{"num_hidden_layers": 12, "hidden_size": 128, "num_attention_heads": 2, "num_key_value_heads": 1, "head_dim": 64, "intermediate_size": 512, "vocab_size": 5274, "hidden_act": "tanh_gelu", "norm": "rmsnorm", "norm_place": "pre", "norm_eps": 1e-05, "positions": "learned", "qk_norm": false, "attn_scale": 0.125, "bias": "all", "tie_word_embeddings": true, "parallel_block": false, "init": "uniform", "init_std_qkv": 0.0406, "init_std_o": 0.0406, "init_std_up": 0.0406, "init_std_down": 0.0, "optimizer": "soap_variant", "learning_rate": 0.0075, "beta1": 0.95, "beta2": 0.99, "weight_decay": 0.032, "lr_head": 0.00487, "warmup_steps": 200, "schedule": "wsd", "decay_fraction": 0.719, "decay_shape": "linear", "final_lr_fraction": 0.0, "batch_tokens": 32768, "max_seq_len": 1024, "doc_mask": false, "z_loss": 1e-05, "train_tokens": 157800000, "max_steps": 4816, "dataset": "wikipedia_en"}
Each number is 128 + 32 x the weight over its row's rms, rounded and kept within 0 to 255. Layers, rows and columns count from 0. The size above them is the row's rms in percent of the matrix's.

# layer 8 MLP up, 512x128, rms 0.292, rows 91-117, columns 0-127
size [103  91 102 103 100  96 111 101  97 110  94 102  82 112 105  94  99 109  83  89 103  94 112  98 103 103  98]
[[143  96 134 107 110 124 159 129 171 115 113 130 131 124 170  94 179 137 136 150 132 139 123  61 148 135 118 159 116 128 129  57  74  90 100 139  57 109 151 123 144 119 115 161  97  62 162  67 136 121 142 119  43  94 150  86 136 124 205  31 175 119 119 123 139 109 185  74 143 131 132 147 152 152  98 100 129 151  76  92 137  94  55  95 139 117 106 166  84 142 116 156 132 123  98 169 168 147 145  61 111 148 146 150  95  96 118  94  87 138 162 116 130 163 136 153 130 141 105  57  94 108 110 112 147 153 154 135]
 [171 160 147 128 152  63 152 115 103 158 145 163 114 102 143 164 138 111 121  57 168 165 115 124  90 159 123  64 122 121 147 151 125 136 151 174  78 123 163 139 175 146 115 187  97 131 105 132 195  83  74 145 147  87 117 164 189 186 126 113 100 156 220 123 158 117 117 141 128  68 100 150 123 155 159 179 103 170 115 152 149 100 150 107  79 134  91 145 135 140 165 101 141 151 160 145 199 176 149 187 138 125  69 115 161 167 118 133 107 121 144 147 144  84  85 136 129 115 179  89 135  94 133 119 150 128  82 144]
 [141 131 183 121 157 121  97 131 194 194 166  83 128 129 140 132 165 105 123 151  83 150 181 195  38 139 142  53  89 210  90  67 116 156 142  61 159  80 145 165 140 121 166 135 125 140 171 137 116 171 122  80 141 109  96 128 171 105 131  98 111 155 155 101 161 118 115 135  93 102 179 111 166 171  75 184  87 136 120 117 121 106  53 136 158 106  86 107 138 118  73 124 123 118 108 123 115  93 135 160 170  94 166 151 105 120 130 119 139 138 141 100 105 111  99 162 126 118 128 141 145 120 126 140 143 147 131 191]
 [107 182 171 168 132 157  42 102 123 105 107  98 174 116 168 149 167 114 100 168 149 125 158 127 129 106 105 153 100 116 121 118 117 114 178 102 116 113 111 120  48 106 110  74  81  98 127 117 150 126 148 132 144 107 103 124 150  88  80  94 156 233 138 120 100 127 196 124 159 152  94 101 100 123 152 154 146 119 161 152 161 152 126 173  89 130 161 128 129  65 114  61 138 174 150 160  85  87  90 140 162 132 100  80  79 157 128 127  82  68 141 169 145 119 132 107  97 112  84 141 110 122 122 154 129  47 120 134]
 [136 100 117 120 109 161 168  74 103  66 175 190  71 170 132  89 177 182 110 130 109  73 178 150 177  85 163 171 103 121 141  85 148 150 153 147 151 159 103 176  85 149 136 123 101 123 127 138 128 110 134  84  75  96  90 162 166 175 130 135 101 101  84  95 167 133 102 112 134  87 154 103 161 122 142 108  59 134 186 114 138  99 137 133 107 105 142 111 143 104 135 109 171 175 127 136 164 119 180  82 162 191  94 146 158 170  85 158 149 106 139 121 145  87 146 133 106 113  96 131 177 156 101 133 116 112  43 115]
 [155 163 179 145 155 155 174  98 155 100 191 178 165  94 148  87 138 131 107 161 155  93  71 127  83 114 164 140 109  63 131 145 163 131 117 155 122 168  91  84 140 117 112 143 114 148 131  93 131  85 124 206  86  92 152 158 138 102 102 123 175 182  76 183 124 134 181 157 164 128 107  91 112 162 122 121 230  63 100 112 138 136 137 118  94 145 120 134 129 142 136 153 103 110 130 126 207 104  74 130 104 141  92 154 185 122 123 117 109 104 161 127 168 121  53 102 118 180 171 141 129 129 139 108 128 139 139 114]
 [135 136 176  99 128 172 179  77  95 155 132 111  65 121 140 121 145 137 142 175 132 128 147 149 158  60 120 105 157  68  97 112  86 236 130 104 104 160 113 123  52 139 172  59 116 137 126 119 107 163 113 120 123  99 140 155 113 180 115 149 149 158 128 176 131 127 171 123 152 127 144  76 131 106 111 154 151 100 100  50 109 156  86 154 135 141 104  91 116 155 111 102  94 114 155  86 139 127 151 203 144 128 107  70 172 113 160 148 113 104 148 100 158 138 184  73 118 131 167  89 141 123 129 178 108 152 146 176]
 [112 138 109 157 118 109 141  71 184 131 115 105 123  87 132 128 174 156 127 101 139  88 146 170 118 167  68 164  85 112 127 115 132 184 123 155 128 134 137  60 210 114 165 119 130 130 111  80 154 113 179 136 153 106 126 151 133  80  64 112 111 188  90 148 113 163 150 180 109  99 168  92 115 156 118 161 107 114  98 156 128 105 102  66  78 131 141 167 138 117 141 183 134  82 159 130 104 108 112 131 102  85  98 154 179 130 189 100 119 138 174 118 176 105  18 114 136 156 122 140  94  79 144 136  86 135 113 105]
 [ 74 129 117 118 110  73 121 134  81  91 150 115 184  92 108 140 116 107 101 130 111 171  80 143 179 160 153 148 119 136 110 159 202 122 125 159  60 118 141 137  78 187 164 103  93 102 161 152 114 156 142 197 142  57 107 121 113 133 176  96 180 105 104 138 160 165 146 157 134 147 103 111 152 149 104 151 156 140  80 119 161 115 166 134  79 186 165  81 171 160 108 121  88 125 150 134 138 118 164 176  95 122 165  48 110 167  71 116 109 130 139 108  99  93 146  91  95  96 108 154  83 165 120 101 103  86 101 128]
 [197 184 141 144 114  90 119 113 124 130 167  85 155 149 112 101  95 118 145 137 159  88  90  86 159  75  74 134 119  88 151 112 174 132 171 132 125 184 117 114 186 147 106 156 112 129 125  93 125 194 132 115 115 136 148  72 106 138  85 135 105 146 103 204  57 142  91 166 160 126 116 147 137 100  69 119 105 109 137 101 117 121 207  76  73  97  71 139 141  94 112 164 130 116 164 165 133  84 141 156 131 122 215 171 140 151 152  94  79 110 137 106 117 138  98 160 170 139 139 176 134 148 128 142 146 106  76 148]
 [165  99 128 164  96  81 113 193 132  88 158  98   0  91 107 163 120  90  71 107 135  99 110 145 109 120 137 100 123 129 133 119 122  94 142  80 146 154 122  56 104 160 112 100 149 117 153  99 134 132 146 124 130  97 149 146 181 148 130 112 128 181 174 127 105  72  85 148  85 124 109 113 103  94 121 165 124 113 191 171 130 109 144 168  89 173  69 106 108 154  89  69 168  99 138 189 128 141 161 105 162 158 111 113 125 127 139  79 153 173 172 101 125  88 114  98 120 101 131 129 169 139 147  95  93 139  79 148]
 [ 95  99  88  79 166  97 129 110  84 146 132 131  99  81  84 132 123 137 163 124 158 119 140  97 133 134 153 146 108 150 115 119  90 145  78 153  89 128  94 119  95 127  94 162  55 114 126 156 149 161  93 156 135 143 161 227 115 125  93 129 131  94  40 117 142 145 137 107 151 103 115  98 142 124  76  78 165 171 110 111  89  98 122 158  93 130 174 123 128  76 105 148 189 182 123 121 155 155 140 151 137  58 143 177 114 141 165 173 167 110 160 141 163  97 149 206 101 130 111 175  90 142 107 180  71 140 125 106]
 [132 134 147 151 145 113  77 143 135 151 170 170 112 113 131 126 165 193 132 122 118  48  89 133  83 136 103  87 138  88 201 126 129 142 120 122 166 158  92 119 102 155  36 124 168 134  57 200 136  85 159 130 206 119 132 148 147 133 115 110 102 152 147  93 174 138 149 179 125 107 133 104 108 118  69 145 169 108 138  62 154 157 149 137 119 143  87 131 164 126  81 127 139 152 175 126 155 110  93 143 117  86 175  77 107 169  91  92 133 132  63 147 102 109 152 134 104 126 119 114 147 172 134 149  83 172 181 126]
 [137  96 171  94 150 136 172 121 133 153 121 139 155  88 141 107 109 116 137  81  85 131 142  75 184 177 165 136 115 192 154  98 141 144 111 189 130 111  93 104 130 148  51 144 124 117  96 165 115 152 141 165 137  92 139 117 174 115  64 151 162  72 167 124 185 154 103 187 110 153 137 101 184 119 169 163 118 120  74 140 116 142 104 219 100 153 138 103  61 135 150 120 101 130 144  94 134 135 143 130  90 127 105 116 136 107 151 227  77 151 141 140 126 170 116 122 102 109 147  94  83 119  92 132  52 135 135 140]
 [148 165 140 115 108  75 129 120 150 156 120 180  72  72 119 132  59 179 140 174 166 109 128  55  87  91 127 120 214 149 124  88 123  80  89 150 137 156 104  97 152 136 121 125 145 111  99  79 153 118 170 144  66 125  87 129 184 138  94 123  99 112  92 194  99 137 169 159 130 148  97 122 100  87 123 124 106  68  98 122 145  99  98 143 162 111 115 138 129 140  85 136 153 128 145 143 139  61  82  80 128 147 173 105 129  95 167 111  85 162 170 138 120 147 202 139 183 109 122 119 145  87 122  94 121 102  87 156]
 [164 198 165 137 148 112  72 147 127 141 174 146  95 129 206 117 123 136 188 122 127 183 143  96 148 114 155 182 163 109 129 160 123  85 181 117  58 127 102 137 139 177 106 137 120  95 162  65 147 119 117 121 139  91 181 175 177 178 137 127 102 122 151 120 139 118 146 184 113 180  60  73 134 127 138  99  77 129 196 151 106 146 105 152 139 161 151 134  56 108 102 120 177 120 160 110  99 118 117 152 114 145  62 102 131 132 100 108 115 131 160 158 185  71 137 171 131  81 120 115 123 144 163 138 161 111 123 122]
 [135 148 163 140 109 143 118  86  68  79 124  67 110 115  67  95 154 113 158 115 171 122 119 100 191  90 143  74 186 152 124 154  99  85 116 135  88 134 198  94 128  95 103 166 118  63  83 157 120 123  99  99 146 132 118 106  89 103  67 108 136 134 124  94 104 117  83 128 154 166 132 159 125 118 177 102 135 174 169  73 175  72 153 118 136 126  80 105  98 156 131 188 146 120 144 119 112 106 143 162 118 115  80 137 145 163  98 216 114 183 126 128 142  82  81 113  98  78 121 158 116 126 127  85 122 175 109 113]
 [ 96 172 159 161 105 149 103 148 174 105  90  86 144 116 139  98 109 145 132 120 114 114 148 134 129  92 110 166 105  81 189  57  92 155 126 118  68 152 143 118 111 114  97  38  43  92 142 131 131 112 152 133 132 129  95 131 170  96 123 154 124 100 138 102 150 110 159 164 109 147 149  50 134 147  94 121 120 144 141 159  83 123  95 153 149 136 164 127 104  95 145  72 141  88 116 122 114 136 133  94  76 115 132 100  90 136 102 133  26  87 147  96 125 131 126  95 161 221 125 145 159  34 130 106 140 116 139 139]
 [118 100 186 149 107 137 168 156 137 149  88 112  52 142 145 154 170  36 160 166 144  86 111 147 169  88 135 113 102 127 236 120 139 129 104  99 100 119 117 130 113 109 111 164 215 106  81 145 127  94  98 135 122 101 101 144 113  97 118 169  98 123 117  46 162 112 136 153 114 121 106  86 143 168 121 124 139 124 102  88 103 135 110  91 123 121 115 142 119 129 128  89 106 154 113 161  89 112  87 135  67 152 110  88  84  78 143 145 107 183 148 121 108 156  51 199  96  97 108 148 105 127 108  80 127 147 133 132]
 [155 120 178 147 150 174 130 142 141 127 134 144 147 131 129  81 153 103  98  74 139 144  71  74 111 129 111 180  99 119  85 152 161 169  76 144 124 126 118 116  81  80 136 152 128 138 149 104 131 191 163 118 135 186 146 153 133 188 112  81  97 173 168 122  95  85 189 176  92 102  89 158 178 114 138 137 172 137 122 106 154 120 135 141 206 144 136 114  69 149 128 170 176 163 120 165 149 111 170 126 142 144  93 133 113 123 151 140 157 126 100 153 168 123  87 114 141 174 209 113 208  91 171 155 122 161 110  83]
 [145 120 130  92 155 151 157 204 121 164 122 120 126 146  97 152 103 155 203 196 127 173 140 153 110 182 122 155  96 146  76 149  69 144 117 165 140 160 117 175 138 105 106 182 139 114 163 106 111 144 137 118 156 162 141 109 166 103 128 156 101 153  98 133 113  92 152 178 120 210 159  60 100  95 125 114 212 120  77 166 126 121 181 138 161 169 129  83  94 137 131 144 161  84 100 105 139 108  82  90 175  56  91 129 156 112 131  92 121 156 171 111  91 154  92 123 121 182  94 122 137 133 123 119 115 160 163 133]
 [117 142 124 120 139 142 166  88 188 174 171 163 113 177 105 140 146  97 129 122 119 146 142 146 109 127 155 149  93 114 150 158 155 162  81 111 152 181 119  97 123 116 108 126 142  77 175 109 120 113 183 137 102 105 144 105 149 133 123 132 134  90 122  72 128 176 177 107  78 167 117  93 116 162 128 148 124 162 101 126 126  81 112 131 124 147 112 138 127 102 153 125 125  68 146 134 111 124 102 191 139  92 147 124 126 119 185  43 162 157  88 111 106 196 205  69 149 176  41 122 181 105 112 200 111 138 162 194]
 [ 56 133 123 106 142  99 154 114 122 173 121 106 147 109 173 156 117 112  90 175 122 155 147 167 142 169  96 140 119 160  81 158 149 136 126 180 133 147 128 136 120 131 105 168 132 113 142 120 119 109 235 173 145  93  81  90 211 119 149 151 131 133 100 145  73 146 175 140 145 149 113  96  88 156 131 183 113 149 147 185 202 123 177  86 171 168 158 141  94 168  50 118 147 124 127  95 194 127 160 125 126 161 116 164 159 156 104  85 109 160 138 117 109 115 162  90  88 167 111 133 127  90  86 171 142 147 131 162]
 [123 143 117 105 153 121 163  99 130 152 129 106  88  93 142 144 171 161 148 111 166  78 171  92 134 122 125 138 134 131 111 135 141 131  86  66 144 151 117 119 130  80 125 232 121  85  86 106 226 122 111 122  89 182 102 169  99  92 140 116 123 199 167 139 140 151 156 114  66 151 137 154 137 148 117 128 130 146 115 126  56  93 153  84 180 223 110 118 103 132  73 145  88 109  81 113 113 132 143 138 153 131 101  85 148 167 127 117  82  84 136 129  76  92 126 132 163 108 159 130 176 149 133 108 110  99  70 102]
 [131 162 132 156 144  76 137 107  89 143 123 146  96 130 124  94 147 119 120  76 142 112 107 161 139 110 121 109 153 120 114 138 107 104 139 119 126  10 109 133 121 132 106 105 185 174  82  99 120 209  80  81 117  89 131 137 130 173 114 144 140  61 140 137  83 114 126 113 160 126  61 144 170 119 121 102 110 128 144 160 143  93 141 121 162  80 149 135 126 110  97 183 140 106  75 188  86 120 183  73 178 107 123 135  88 116 170  52  57 134 129  57 111 147 152  96 184 126 136 142 101 111 166 166 130 129 125 137]
 [126 180 132 129  57 189 118 137 171  99 135  88  82 145  98 110 125 172 171 126  90 123 137  79 135 126 114 107 121 119 149  61 211 175 130 105 152  78 145 129 163 124  83 137  38 102 116 107 107 152 128 107 132 101 161  87  50 129 116 129  81 105 107 154  90  78 151 142 135 156 111  84  94  96  94 186  91 142 142 142 107  99 166 155  86  88 142 117 161 131  61 175 153 194 128 178 126 170 107 156 129 104 138 121  99 141 123 153 156 135 117 193 132 127 156 133 138 137 182 134 131 172 143 128  94 140 141 142]
 [ 99 105 100 134 138 111 110 154 136 101 121 106 136 142 162  76  62  80 143 110 129 126 186 141  76 143 205 108 106 138  79  86  79 212 134 129 178 110 126 102 114 146 136 115 142  86  73  98 137 108 123 132 135 134 164 172 187 129 142 149 114  69 129 148 150 156  78  99 117 152  71 143 167 158 129 177 128 156 135 107 112 130 151 155 191  78 177 106 145  80  98  67 123 150 105  52 150 178 103  98 138 168 175 137 123 125 114  87  86 105  90 102 106 161 121 155 166 180 145 132 126 168  95 143 148 135 113 101]]
# layer 8 MLP down (transposed), 512x128, rms 0.301, rows 91-117, columns 0-127
size [ 82  94  93 102 102  87 111  88  93 119  92  99  82 103  87  98 104 100  78  86 111 102 111  95  94 104  93]
[[124  94 134  68 143 122  47 168 133 131 120 105  99 116  50 146 171  91 126 140 134 154 120 159 132 162 185 130  88 197 126  83 163  34 158 126 147 126 150 147 148 172  84 104 106 156 199 190  98 152 164 135 172 149 138  88 137 116 124  95 131 124 153 116 104 135 170 137 163 173 119 107 142  99 170 191 159 141 163 108  86 116 160 104 171 159 129 113 175 177 118 126  77 117  87 116 132  91 149 172 117 167 118 128 138 147 141 137 108 157 150 120 216 117 101 183 128 110 122 142 176 146 137 148 149 152 129 126]
 [168 119 107 103 108 106 119 123 100 114  77 100  84 128  70  66 145 134 147 219  95 130 138 131 149 147 118 161 108 130 109 102  93 142  84 115 172 204 117  91 126 153 103 153 139  83 121 142  80 145 102 100 163 136 175 112  61 128 116 200  91 128 146  84 138 140 113  90  97 117 160  82 191 131 132 136 152  89  94 170  86  89 164 116 113 130  88 127 177 142 112 126 134 109 189 160  87 115 203 132 106 147 117 116 178  93 116 106 211 126 111  96 130 115 109 187 187 141 127 118 168 150 115 144 121 139 134 109]
 [153 145 179 146 102  70  80 160  84  70  90 154 135 193 193 110 178 128 107 110 150 155 163 171 145 109 100 106  95 127 177 166 193 117 151 131 104 187  92 119  75 116 191 102 138 110 113 117 165 112  72 119 121  74 159 151 139 131 135 156 122 107 162 141 107 105  91 124 148  92 108 168 131 107 118 149 135 146 144 124  77  99 176 115 147 151 163  87 137 181 102 146 115 124 127 100 180 179 156  98 143 109 178  98 131  68 129 105 123  83 107 134  99 132 134 129 128  79 102 115 136 201 182 115  68  89 106 112]
 [134 228 166 135 130 203 132 113  71 107  89 123 140 151 160 117 169 172 202 143 121  82 162 120 113 143 142 136 103 129  72 133 116 119 126 158 119 181 124 147 100  63 148  54 100 168 139 170 141 134  90 128 164 157 158 135 119 105  89 106 137  95 100 119 149 104  82 169 122 153 161  86 105  98 152 127  98 112 136 129 143 197 125 115 175 102 134 131  85 137 144 154  99 168 152 132 163 151 114 155 115 117 126 136 124  94  62 130  79 102 111 184  84 135  89  98 146 113 100  97 113 173 163 131 169  49 167 123]
 [130 129 136 168 127 134 165 118  83 104 125 173  94 162 144 126 155 154 137 117  88 137 115  82 137  95 121 168 171  88  99 188  64  90 136 127  67 136  95 120 108  91 168 104 155 108 173 128 103 145 118 136 158  79 177 171 121 124 146 108 133 123 142 155  81  72  66 144 161  94 172 147 126 120 126  91 167 145 102 131 117 149 143 122 171 136 144 102  72 176  82 151 117 207  80 137 156 109  83  90 132 151 118 108 164 108 143 119 104 188  80 111  97 193  98 131 159  80  88 121 155 203 119  59 132 148 131 100]
 [153 154 177 143 135 137  99 153  86 129  98 160 110  79 126 141 145 164  93 118 128 158 116 215 130 169 133 106  93  74 103 146  83  91 140 133  63 193  77 110 121 170 110  85 155 146  79 163 189 136 120 143 129 100 195  77  80 121 133 105 161 112 100 111 144 124 117 123  86 132 137 186 116 154 112 129 136  97 100  93 152 156 152 181 181 166 175 155 169 148 158 135  86 126 114 109  65 142 167 155 162 105 113 120 134 100 169 118 121 137 142 123 212 129 107 119 104 104 104 115 125 171 127 196 100 104 155 181]
 [137  93 107 161 146 180 134 121 172 146 132 114 130 130 128 127 128 122 171 152  73 118 133 136 138 141  98 154 133 109 116 156 134  97 134 137 140 150 142 174 127 121 109 175 108 121 102 127 110 150 174  79 195 144 206  80 147 150 168  83 140 195  84  99 122 168 132 137 159  96  74 214 103  89  88  56 128 174 128 123 137 147 144 191 135 112 148 148 117 175 132  94  92 113 170 172 160 151 108  65 129 166 167 123 127 107 116 111  94 112  56 136 113 123  55 112 162  91 145  59  93 111  61 126 123 132 105 140]
 [ 87 108 141 113  96 122 118 134 147 143 157 113 130 149  87 151 123 125  94 154 133 166 153 110 215 106 143 113 137 102 134  91 167 129  91 144 135  85 100  92 121  70 112 144  74 148 124  99 105 192  89  86 116 169 123 113 146 145 191 187 120 152 129 106  89 134 139 172  82 137 111 140  93 148  77 190 182 118 116  83  92 152 178 141 110 116 184 116  72 127  71 132 126 197  70 151 121 148 132 111  79  65 158 143  81 151 151 135 127 101 130 102 161 100 145 113 127  68  72 152 141 132 123 137 168 178 178 158]
 [132 149  65 193 108 152 151 179  78  98 133 121  60 113 133 142  93 148 111 108  90  98 115 153 147 122  65  71 102 125 144 176 110  90 115  49 127 142 138  77  89  76 144 152 137  84 100 105 158 106 212 195 108 185 129 163 127 166 106 140 142 132 150  79 125 140 188 125 131  96  93 201 113 133 139 110  87 125 160 148 100 108 122  77  91 167 142 134  87 120 156 102 150  98 131 133 116 160  89 140 114 120  63  88  74  80 113 115 115 147 116 103 126  99 156 111  84 109 166  91 144 121 150 114 148 139 133 127]
 [136 197 175 158 144 141 143 168 123  65 136  89 117 162 103 144  99 143 102 146 121 112 118 132 141 121  81 163 163 131  80  86 126 100 133  87 137 155 185 160 140 155 157  80 155 152 164 121  80 131 173 144 157 143 144 122  70  53  94 132 157 144  92 148  88 167  56 109  92 132  98 123 144 125 129  93 138 108 151 130 110 149 123 121 118 137 109  83 124  67 124 132 154 114 149 146 142  91  92 139  61  93 179 201 179 143 148 123 117 190 115 128 130  53 103 169 131 122 162 121 129 134 144 119 193 152 149 211]
 [132 108 142 127 106 175 151 115 168  85 102 103  59 113 175 129 147  99 121 149 130 124  75 131 206  97 126 111 197  77 109 101 102 104 108 172  70 154 111  49 103 129 158 136 154 102 131  85 106 126  63 114 129  88 155 102 125 113 152 119 127 142 153 133  77 147 134 154 128 112  90  54 108 165 113 176 105 117 103 118 110  85 107  97 114 136 150  67  48  84 155  92 150  67 130 114 148 120 173 130 141 105 120 135  74 102 139 120 171 144  96  57 105 128 138 105 160  77 156 121 121  96 163 109 131  80 104 108]
 [166 160 108 152 126  78 125 141 118 109  97 217 145 134 191  75 150 128 113 110  95 150  87 177 147 191 143 110  93 139 124 164 152  86 109 112 132 143 155 140 126 116 145  84 120 150 208 152 155 155 109 166 123 104 118 108 128  93 161 134 168 137 126  89 157 176 103  49 153 122 107 122  87 169 162  73  46 146 161 125 148 119 113 167 123  58 157 163 170 175 170 195 123 113 174 159  92 123  80 103 149 157 112 118 164 159 115 174 131 123 131 152 142 147  72 165 161 139 100 125 116 168 120 138 106 125 113 141]
 [ 99 108  78 110 125 170 132 178 132  83 141  72 133  88 109 134 140  96 118  75 201  97  87 119 125 108 131 142 149 131 161 143 138 126 116  86 113 118 132 116 125 182  79 101 129 110 103 154 100 138 153 151 130  78  56 124 131 129 219 124 125 119  98 137  54  80 129  65 179 176 123 171 161 130 156 159 116  85 156 165 115 136 197 104 168 156 162 139 149  51 133 168 111 136  65 116 124 112 139 189 173 168 134 143 148  99 179  85 111  95 135 141 168 126  85 133 135 118 108 136 114 116 118 105 120 107 109 185]
 [171 132 112 130  99 135 144 128 108 167 152 128  81 149 166 182 139 112 153 144 193 175 160 123 135 150 129 115 127  81 165  99 175  49 119 136 131 128 100 181 156 122 154 168  77 193 103 103 134 195 104 114  76 177 121  76 117 190 164 176 122 118 161 186 134 156 128 198 111 124 142 110 131 120 102  99 206 116 107 173  97 138 183 171 152 136 119 138 120 149 143 112 137 173 140 121 106 156  97 143 112 155 144 142 113 194 168 207 110 156 156 119 142 133 131 135  84 135 142 162 190 122 162  91 142 116 124 131]
 [111 162 103 148 137 129  49  91 127 126  86 108 165 123  96 198 123 107 114 141  69 150 121 121  96  87 126 190 141 133 152 109 126 173 142 102  82  99 143 137 123 113 126  67 112 192  11 106 113 165 145  88  86  89 137 157  87 120 140 136 115 100 144 105 114 198 106 127 140 144 137 160 191 157 135 119 136 167 145 179 129 124 144 143 112 152 186 139 192  70 154 119 139 142 146 121  84 145 187  96 198 190 117 129 112  79 137 109 117 106 121 149 148 149  72  95 154 148 114 132  93 119 130 146 132 121 154 124]
 [114 133 116 154 127 199 117 131 160 132 127 163 134 108  97 202  62 116 102  76 160 159 105 149 121 151  78 127 142 132 139 143 117 110 110 132 122 188 114 140 133 121 107 142  86 129 108  81 158 142  68 107 150 121 118 207 147 109 180  99  65  90 150 118  58 155 104 118  48 122  81 121  90 134 165  99 139 153  40 107 118 100 155 116 161  96 114 134 150 116 160 147  70 172 128 147  84 100 120 195 126 126 110 113  79 145 130 127 112 143 167 149 109 169 149 127  66  98  70 171 100 106  92  97 150 118 142 124]
 [ 70 114 111 147 110 139 172 168 155 165 132 132  81 114  92 134  83 150  67 116 134 174 158 127 150 142 124 147  91 160 178 113 158 111 200 101 113 155 111 137  90 140  83 105  83  97 146 104 201 118  88 132 137 202 168 128 119 128 124  86 153 115 156 128 143  97 146 168 124 114 194 140 173 109 110 134 111 104 148 189 127 124 160 168 120 153  66 160 173 169 128  91 125  97 100 187 139 136 144 118 109 103 189 120 104 164 150 131 126 193 138 120 132 120 182 116 139 135 109  98 144 215 145 125  75  67  90 101]
 [171 128 139 101  87  99 115 136 158 133 169 136  94  96  72 158 114 158 160 119 128 109 149 147  61 182 119  79 113 132 121 119 124 136  96 103 126 161 112 129 193 154 139 145 134 129 176  70 122 151 153 122 155 211 186 121 153 122 146 171 106  84 140 150 157 143 104 163  90 102 162 137  51 108 136 151 126 114  77 123 131  74  99 150 140 146 154 128  77 236 146 110 137  98 159  97 190 113 118 148 114 144 131 150 111 135 116 104 122 106 141 164 163 153 119 146 137  85  84 155  57  86  91  82  96 107 193 153]
 [115  82 134 164 116 149 145 207 133 146 154  99 115 146 137 159 118  91  84 115 104 101  68 144 130 187 136 110 100 149 122 153 119 130 190 128 101 183 128 132 123 145  83 162 112 179 113 146 114  80 136  95 132 112 144 147 135 142 108 182 153 107  81 116 152 117 107 156 124 144 116 180 138 134 120 125  85 155  82 116 144 111 146  67 173 113  76 150 102 141  98  50  73 130  89  79 148 160 165 139  55 130 181 126 177 120 103 123 149 146  85 132 114 194  89 147  62 182 148 128 187  53 150 117 132 134 107 104]
 [ 88 162  64 149 102 119 128 126 119 131 158 118  75  44 180  86 108  41 136  98 100 133 139 127 141 186 122 134 136  93 217 119 134 129  75  86 167 101 148 139 169 126 147  95 128 120  61 186 174 130 122  82 138 149 152 151 172 131 131 111 139 109 134 204 108 167 149  96 104 127 104  90 112  98 177 121 172  94 143 125 117 138 126 168 136  89 100 154 172 106 145 129 118  90 121 147 125 150 116 150 133 118 112 119 222 157 114 135  94 125 129 165 119 139  98 151 178 116 134 115 114 108  38  92 134 148 110 149]
 [102 117  92 139 171 151 104 104 133  57 149 158  75 172 118 116 155 115 111 116 215 139 127  97 120 122 105 205 150 158 143 173 121 107 153 117 103 145 127 124 170 149 120 101  84 136  98 139 140  96  50  83 132 138 103 137 149 136 119 113 107 168  81 130 166 114 176 107 116 133 164  79 142 108  62 137  96 156 159 154 119 135 116 112 176 164 199 116 101 161 172  49 147 153 101 142 156 131 155 138 145 118 114  77 130 191 164  69 127 125 110 144  99 157 154  87 163 180  91  92 146 140 123 122 158 175  66 104]
 [ 83 173 135 161 146 105 132  89 110 128 143 225  77 136 121 203  91 179 166 161 139 141 100 122 109 147 101 113  81 102 143  82  90 107 166 110 147  77 166  83 116 139 141 174 102 141 161 102  95  73 109 145 114 156 151  72 120 168 139 105 171 131 100 125 100 185 147 128 197  78 138  82 121 115 119 168 111 158 119 141 233 128 150 113  98 123  80 117 100 107 149 100 126 172 130 105 165 121 121  84 126 138 135 161 116  97 167 203  97 172 125 119 113 125 111 102 162 127 157 125 169 127 126 109 121 157  87 119]
 [145 176  65 144 162 129 124 175 111 137 154 105 106 163 148 170 120 150 130 200 153  85 179 149 146 157 101 173 159  76 132 162 186 172  99 139 109 154  93 167 109 108 133 149  95 183 144 116 125 151 197  88  91 145 171 145 133 163 101 109 156 140  97 104 100 154 128 161 125 124 166 125  65 101 161 154 164 121 132 114 105 148 167 140 161 130 142  99  97 123 123 114  75 133 183  81 150 152 122 169 160 173 146 170 220 172  82 141  93 106  81 103 171 111 132 143 162 154 166 181 135 129 158  94  81 125 149 123]
 [ 77 139 103 112  95 106 137 134 124 112 141 138  77 142  99 122 161  67 127  76 126 158 162 148 102  73 128 138 183 159 120 164 153 147 120 133 132 229 124  84 114 231 148 134 173 139 119  95 120 125 151 109 142 126 101 130 132 160  62 131 112 174 117 142 121 131 168  96 128 138  83 120  92 160 124 165 163  99 149 164 151  93 104  69 118 119 194  95 132 204 140 137 104 184 142 168 102  90 150 136 138  82 143 127 200  96 169 132 155  78 121 155 107 148 178 129 134  64  89 168 114 117 114 104 138 133 123 113]
 [193 134  77 136 143  90 148 141 135 155 100  92 123 175 128  88  97  76 159  86 152 157 120 166  90 140 107 118 144 160  83 140 176 124 151  95  79 105 126 127 168 124  80 136 101 131 117 150  98 172 159 132  93 137 158 182 177 107 180 124 107 115 166  87 132 112 117 165 152  97 164  98 104  81 129 142 169 109  89 177 154 134 109 105 138  96 127 191 145 113  65 142 173 141 182 126  89 125 185 102 116 131 124 121 148  50  56  94 120  60 147 141 101 169 128 179 151  76 120 136 113  98 100 173 108 169 114 160]
 [126 151 134 137  94 110 125 126  99 111 156 122 140  98 153  59 155  59 130 110 193 181 119 136 130  77 154 153 148  45  92 185 120  89 103 142 172  96  79 108  88 142 135 145 130 158 181 152 179 141 110  84 170  89  62 136 148 127 116 118 149 143 121 118 164 171 111 121 144 169 142 124 138 119  72 107 127 115 116  80 123 112 106 182  93 112 131 154 113 106 109  88 170 127 142 143 224  95 129 147 131 114 127 150 152 166 147 121 140 108 128 122 148 168 132 106 151  90 125 108 138 149 168  44  64  84  52 111]
 [159 161 161 115 141 179 151 149 118 118 130 127  62  61  85 136 150  78 175  99 111 122 132 176 114 109 128 119  95 178 100  82  94 153  97 146 130 135 130  77 131 151  95 160 207  82 174 127 178  79 134 175 174 112  83 147 129 113 123 164  69 142 132 145 133 112 114 149 166 165 109 102 129 134 154 194 134 132 120 111 135 138 131 126 149 116 130  88 113 183  42 156 134  91  82 193  98 103 105 139 154 120  95 123 171 117 164  81 137  86 221 129 133 125 169 153 100 148 148 105 135 125 131 165 154 143 177 130]]